{"num_hidden_layers": 8, "hidden_size": 192, "num_attention_heads": 2, "num_key_value_heads": 1, "head_dim": 64, "intermediate_size": 768, "vocab_size": 6632, "hidden_act": "gelu", "norm": "layernorm", "norm_place": "pre", "norm_eps": 1e-06, "positions": "rope", "rope_theta": 10000.0, "rope_fraction": 0.75, "qk_norm": false, "attn_scale": 0.125, "bias": "none", "tie_word_embeddings": true, "parallel_block": true, "init": "trunc", "init_std_qkv": 0.0361, "init_std_o": 0.00904, "init_std_up": 0.0361, "init_std_down": 0.00904, "optimizer": "soap_variant", "learning_rate": 0.00544, "lr_mult_qkv": 0.5, "lr_mult_o": 1.52, "beta1": 0.95, "beta2": 0.95, "lr_head": 0.00539, "warmup_steps": 200, "schedule": "wsd", "decay_fraction": 0.347, "decay_shape": "sqrt", "final_lr_fraction": 0.0, "batch_tokens": 32768, "max_seq_len": 512, "doc_mask": true, "train_tokens": 157000000, "max_steps": 4792, "dataset": "wikipedia_en"}
Each number is 128 + 32 x the weight over its row's rms, rounded and kept within 0 to 255. Layers, rows and columns count from 0. Numbers have three digits each. The size before them is the row's rms in percent of the matrix's.

# layer 5 MLP down, 192x768, rms 0.167, rows 0-67, columns 96-191
098:121095099103148107098104171146127107168095141183060111145169141142120126105157138144129164149098111091120108172151116141168144106109110098106147120129091099107069089164133106165117070102139121091163142096153110161110083053085134131113147099158100102125128128110104160097203153124165072122
099:151134115137082115126175099155214080120107077125127098128116133102184082132127073087149147114106117131095107187157144200137121162136145141134059175115137098117099113139067151039104130202178123094142108100116109114106058145159129160164109114118200131151127109146106097115130164140147120178
098:070123131160134126166125093139187147103129138145190150177148160113218136095130097112137150119086142113151134150119154134196168139151117117114161123089133126172095174097154173095133112101198074086139152132181126158104106160132109128109108114136155124113129119120170086160115073213117142143
100:061084108157140177158085120155157108171140090188238089144105085156120073152112088125122124136102143158131112108111137143146173174107147133108147135097127097116085103087102036139136123097126143167138172095106153143100089145170130106176129116119162116111109123125140212148132137140171146087
095:122088101147131102151128119156085072149146152176190105086090067116194113126068111070109080137119128100075154094141165166119124149158151114107168114135108088136141069075159129134161088082115142140119118086164105068065172092159102132138153176071134137065146092120168095122143037129044067120
095:129141114126136095093175092136059114139132225170188145105165113106130087190131158107133126165181109098150146133124105169123133116173119099026121115188116135128117125111108058088126102146098142141133163128162129099108111158129137141106170140040128135111146175140113130080101074128105142109
097:109122139180130134166177174128146105131051141160057133140111124157123132137154193137100148093112125151158116121179096129074166130124094105097140133189150159089137098159133123071089107140127185166120096131121098044146140134119129100160100120109117124171079135089094170116088180136070157149
095:172066107040200156161129122187114093121152151120139161198096146105160153124203097103145124146147106086132173125140129124094120121134102116092081141150113139145207121138179132131197160182138115135078167167133080104078145080081071153132105151072101129132096123167101109142135113121199147104
100:077117071057172155123097079161104168115169085111132156092148128178151048175094162118160114110147092116135160146152121102103173128171142162152100112088072155160096104111094100107166155094114154089102152173218113184140157088087146134078221152117123121114111146154138055138124033128109190159
103:174082174145148101090104139139093096134132126137173143148150148170080082145119117102143092145115130133140146158123124108139051151147126144117141146235123138092070096143198128136094116094099136140112118116079155110125097079108072113102131123169098120141147105124138152118070110187105106177
104:102159132093075160086126177133170148113243089095168148117172160124162096104173124089099045127109123103129161105119175144123103108096115074115101116117103053136071149189167136124045108137124143126131113168126129126109105148098122086170124083141154151102080129167159112095126143125119078161
101:115133138130150174068109113073149103126122164143135159140069117106125106212156173143137188128134155061117106148119149137095130093182126105061089141125135117117122120097122176174219107161134084120092100088165083083067156177210159155116149130136090121113116071152099166112127063098159143139
100:117144164121085127082148137081067166074110131105144119137118078138149119111108082118131163181122161151105127159079113138123092173086123143130182143098097160162146113138130134143127170181180172150163064189083173127116079100119174105158128107145166139099127160154164113165146089090148142141
099:106134108082129201070135105133143177148108090179161141072123125184179127153065157117100166101084162099090101142141075103112125093099106085141080145181134085163156138174140154129149194129150140130070139149116185110079159142171122139161116097074157130123186076157091149112126173125180110167
099:113106114088108108140088059085123162123208113117143082134125181192143146131082146150175122113116118154143136135090175087140116150100166153115152159066187177192108146105113125150145204154135144132106173099154104168142090129168103169112202083124151181112112134141130061155145110095209165140
102:120138187097119114106129119170093094185133208137125184160113188128091162124109125131177108079178173152130058087075187072103115114137137080158083134090133167138177202114130117176186094098137119138172120058172127124155118106111113140165091092146181137104185127180137142139145118204146108135
106:138168098163121080140104096124147088104076137128108186157125111089112086177119139125156120141102160139147120140201117147151120150167119082049117170129103108100097107100156076076163147036113195171114088159121128056138121077072145151121190099101140052088116105111161094071128125156183150135
096:094129101124112095072104146094162107158191041124123156123145138134166113109108116100149133217171112149076137110103067113097110099073118097125146156097056137099156109094118137139104063157073197164059119131133127067149146133081107105169187145101069114132151121101140096146130126163114117150
096:105166184095121151130105164139087152101088129151118212148130040191139089178172116125148187082155115107178097141124118140124111113121178145103104087192140142144162100088139064169094129184094090153182098134129133093165112176138113138114190114104109152074116137149127105156116072210125111095
100:109187082097174097132129166117196119096108151112179130096125148128089106136145118036119121173112117110131154090172141148176205114123053187107170140159078123108121141198149150146119118129161160104152135128136117057128121115084144134120071146114137138084161102104173113173154141152152093111
098:069107120169149163109090182162101101095115078111093171186136142104153097146122110062122157154126100082185077139109046128171078147186108132117134139095118101109106109096084150120109096103125176128161136092164079102164165084113088118103192126112119133139153132176178166175086114151144104120
102:218129085133130126150137229153093101079115121125179147132162154119117045165116130122155068051149100092099135118158189116084091125087181142129116143121111088174090137134129126092113172131121120121064130143134103171092095034081090153170095138078093147101198167119121126132112061071162097134
101:075119156168133139131087135143100138167170127137135100107107069137162180150063056140123102117071092113108092085135120086154192127109101155184124148151174114160115131197090100089153136136130165075093133111086131120135190051130102124135122158117147097176125139111160154122131119140119054097
103:152089148069138183101194104131113134112126109131132103138151168063132075110097108107120141166079151173160151131227127097098111082157128125088135142157074074135150109118123189124149162120082141175103090146084135095115179115164092117187149114139083143193138172140109125142112118131163129150
111:108144182105165122100100143126113108121058112082105139116130086156104152151093160132108145155109127148191112150123162133145131153129122168131172073130165163129131117097133158051077143095128138153109177140142114173160134104178124143090063084179162122144109126071140109105125153142109144081
100:118101091192152174173102111021109120146068044154166061193141109171113147130154164066119102108145149164100103132116093121077163156095092135102140126143119131105144147052082137098087134069125147107148142077131120185143104115102131166081119157143048143099109117118132142170170130142108217149
101:145086162136120185129144148114121135152085094075131164153079164063174117109114085118099098109122173112137120137140135107140155136131160141066138111108096084083186149134085135053101154156085158137105104185181145155167097166119068147174192113112130099150066164101177154108087125136179110147
101:128137174071156126099160101092090124113140145056112082068137117206095100202132147141139137118134174099119151112112169136115128131129156105110117134132125147093096084149113135130096125152132140142126122107180131086118110103110072124173156168138160118117137117090175039102077097189131152094
103:115138066137120125104063127109110140134160152121166120161128093193127094116100199168143111176116142098183100108143105109131107168071126192099125045121141158100145133104186179085131114122153105122102174121149099146137126163114161105070142172163135141134105086178167120108091101168141160129
103:107182132139150163109125098093100133062133103178111139079074089159144122132188179123077165159103185118133132182147076109120116151181109167171154118097145141106141136117153119163135126145136170112102117105110067152186127116167171218144143093150142152125078137121058061131140129126055076147
100:106148117112106166136113065118112105095124099135138145185131161121152111138059093152178117106164142137155117056126155174098058144078128130135097122162112130181119070203142159164107160136175151121114157158105063097105108128089119153198126091129126154143129108122097102138084095157073176163
100:126135150112145124063138106153109178099137199086116115126148194132136124107073106113179219121088163141117105134122128112141132127147064095128136114125139130101184122157074122160144096137149127162151129170161144124215161124150121093112116165147163122066146096102115174154156199137093173114
095:105114088141148122097094143137107126072144147130097144177242134206152135130127167158166183109168174156148149160146129185154144168176136145158137166126083185171094132071074145074109144036135145075084087170083059159087125110163127131125106135148117109112154128152175139112109154160096136117
101:161105122105148115115128134154131103206119152118191182152147108104156120082087121102163112108122182141126145071105101116134157144179152121122161101080157034121133114113101135098178099046141092139097123099123104132101066149059157140155096132119106096107100144149163108098060145119074211147
098:109090166155170145130094102110144165213142133164107103117125116113104148175193174160130138144083156116151130127133081106172109157134083119057128100130069109116131145171133230203150112120091123140148085158102081145153180116073128146156134065130134160117081111112107135169126167123043174129
097:115091133124133138136064158124078146140119148149143119075079130146138109115162147084135167139125120127159124151181133035165159144146114094187069099167090123162152096066096116115137122131066105135141121127165093118164136104142181155190164120134118125064106067133102107108167109136174212170
102:102145141094090126177084078070072107120185105056097141135113088173115128141121138098108159158191155157140096111107146180093107139132122080154117105089120112126120148101145102185190165150146162132141166132133148054146138116123159101073110135096141143152133099138131133104150107113167125109
101:155185181158174163070107175126096168105099154125091164137130106076149148110151163118111091107140154105054125161157107102131145140169085119175137144071158110137100154120149122073070126138148117116125164071111080096110096097129136075066119163135134191131123154073162117094104134115129067120
107:087136141109246161135101114127122168129203166141133155148133086121134149130101095093121053044136119113118193083096177117090138157161130100147085133083174131096198154062148104091151150093099102146176127138161122125122137171084138140070133154066163159131132119143120134157110108165144185142
097:182151138165143092117182107150121090106113194151106178153195109155112142124098131157128152107124128166079172139137153092170116150122101152146183202162151145111153084191095187171124054133085143130152120108110150109124099117149183137080124139144130131144151127103173206133106059176177173107
103:034123129164109093063186157222138110119109083103080160090112105140192139150121115110149136183122136140113135143170083163088117088100091140124111128138083148077147106050120070109150142125091160157159081149171119154148204095151101109112115201101128049145140166066139129138056167104078183093
101:146092142125127158164164127144142145129091070149167144085153148117101122161154141196116110170126127151104171078077100090120140085113089163086157104106112168108143162221130117123180120170171126124123095054063122130107104130107132086033126092123125124133081140140099161105115125131125125120
101:210176149106131129123152119082110119137145138105178135048052194131154116091061140135115118098101062101125129094120159144144160122199137063181171108146085135144091109121087126105087174071100152114146115144119169121049137174133138121192102094115124176126094135081153149135141095165121139047
096:187113119119182121125150119202123147119082190143155095099098078131114073125163123073179114160135092136148095107073181101121094125077123125128110130125144140142132103069097099106155105158171164139160170145122122145097119178147093127121213172106123077074199146106151128116078071156098135114
100:103095108162152150092211127196104086114098059143198120169119144056165166100140074135110105159110114174134152118106109215150125118142106116121091185155123133070136138165118099134178120102118083137147160159122106092129129158133129121186115165085169198199159121164083116160148137111140134164
096:105185116127098131165170192124135146124137151114098073164136098092132137093146115112121136140185072111151162111158161167184124172135077128132153122143148120099100110122157157105076127117122130164188144137103090113173052123164175136123102154128111147179106144061178170151121170101122118124
100:173140105102189135168149073095069158131071147179148090071146096133112085108146155124200095187131121104137118192152162131071159115114094176091128153194135148144110093163160148109219090150145122108138133085151113083144085146098210123138111117087094114130081044151100166114100126139124157194
102:116130092184177092124166176092122184131125172175120075144102093094093145169148092149182146127101126060068150136153152105094137138157131140172163146157245143151135128136122226200192155128093131070192025137095114168163159139116090139108132126110096102089121104132096061126114149103122167132
095:153137122133114067176162134094103129132150207139115094139093119111186162111144154094126045136131145157105125122090030149099129149108159101100146167102114156104080102073125146132155152153113120127114095132115137144115115134188166111178130131131167125119168189093148179220170115090088182098
099:157115123082112176147118155089147080126200145131142157140126121166134067127158107115147197110120108134089112089100122149095110145132151093108092112131093110116135117091152131255097164103150078136154148140141146112162108176129102151107088124160150102159124094145178137158174123133163037152
100:165067074086139103146153180122111096108153167092105105119105083122131087163158079105049165147121136121125147120087075151185122089084136137106094136162158139130100067159121109150163172151049125079160061158112120111093100121179098139053134145147113102137156133125112147110156173098172148138
100:182157141136165112135098178107122080170071145053181091121128110152178148154129128131046124102122084103113147125094154061137159131142136119108151131108162144134156125157115188129125087064182134112134111177123137173143073135136183137130156112109199134131157193122189161133111080168120147182
101:100140120105154099138133116150134080168163123144109120084140137077176112121023063126102092135155153151084148081087160115126126147135131133143137147126153098159159096140113139121111137135060158082211198066116132131082163131181120150146097144135166023122116127166119129156140100130051187145
100:135121156153094122132107115184107128143117110141191159187164074155119136151134137192147127132104142131152138102083094117146142125103121075152214129130155137119115096146085162133124134145080128155117147104111112065120169123150106171095094179147145183157132084158192164156169099060108129090
098:166137166134137127140100134138127139115062098120140129115154157153123087129160125076143143136133131067066135160122160126094099178110150164107112137087097166181131128105134164130146214061081134132134150111156200091113124123092147138151109138177123114141097106052046180145127175168121097206
097:118095100092137114167130118157139133139123115157190219073129119173110134124137118142138100116145147142125132146100143153117202118115131143128091093142119184125130135131135173127149144073154191128062155172143088122156151067128116143138123117130139118075175118185131154099155118145160171105
095:169177124134176108106154164153106091120098110106175079122146133129165096118204164101111114170192177119152146097107203149194104134038113113096116160128089105116097070082114057231131166171144140112118106166136142165126124125111111101151137083095130138147128138137095103132130190079205115119
093:102112094119128174088124088143122155095162088088183122144096129093129129131132127110110173106168094138102115092146117146194079133082117143161142116123067114133152156126177090225108139133175113119119076109130127127040115143185136155065152126164129121101127101166161078140153083151099141181
099:110153127084125075117188118093144116098069099109176092139103092167109056144165185178074139147137140141153142117122146085106164082123110167114157132172177148125059118142117119199051115165122127132144156082120091160191136066111138116083144074124153208110173180124091101138146148129103169117
095:103122128152159085105117116157154132095073062151108144094099060129129147128117104072117108138148117125147132173108102175097104084092095137114136115114124143163121114138148134121185101166125120034108135165103181201135168157141106155085122101081120104159089115143079137154159106087176114109
097:161146114150146163178121103154137117160089119115145133130142183143078137154063178139086142117204160109138138159129133110127133082193096116139130130096095166091113066157131123143079167046150130129166107048144078149168092103122147162106146172095043132176152066187165156143091146140135119179
103:069113135108111120146199157108053184098072183149165144126084123140160128110167114124142132103159142186133100125187156106184095148116127121126193063164135137115112123149086151114142152175130089156136141153110109141148151130032114192116118120137229127103125120101103176113107125111091135168
095:148080175118157107140148113134137155158047175069146136105127099164148113120165125097116064109089143156175163116144094157125214126078055087146179055152084192136171155156089129101132184104104133154178188161087126183134079097094115118078121173161105126118125177123180108075139114154139066111
099:156168109093105122117180097195152100133106106146135144137089203123035112111211041093077146153127121114059119121134194172124139071162111132141078121079230107040120108155112156122105145151189142130133110158126131163134152074119122135156126164127130101094189131088140109089192140091114099117
097:117154047151103067089154135170110071169173097059111087189123109142143075115148135125113128195158113167101149084064121131151066080096138127141139087106104124153117137175120092067110094096115101112156122155131141218143138143150130119153075079234091162160139156159144145071099177150159132134
102:116170132076128146098091156165186174153125092150141113185172140151107095085088167172125128215126134146165095126157193110120124115112083114057127106146132083116100127164184165166169096154120149195127131174062100152132111126075082127091066079178131150143144101075140147124163222145136085188
097:155089124144139125147163134176133124028143070124151139116133108155141145136156139093177121101114107073151082113151104134043130172129122134160050157174139140114112179128098114132076160060176091151105081080049123111074096164116156116095174092106097150149135124160143166107120081175142091144
091:068132168124137138148157080142154184152189108099104146177164156150134133129110100125204125125118120082170104147093139119113133166075151091124084102074115112140181151158089154123150146102215074161143086144106122122113111098156162118105115168173060158069091114125148143106143075177110141092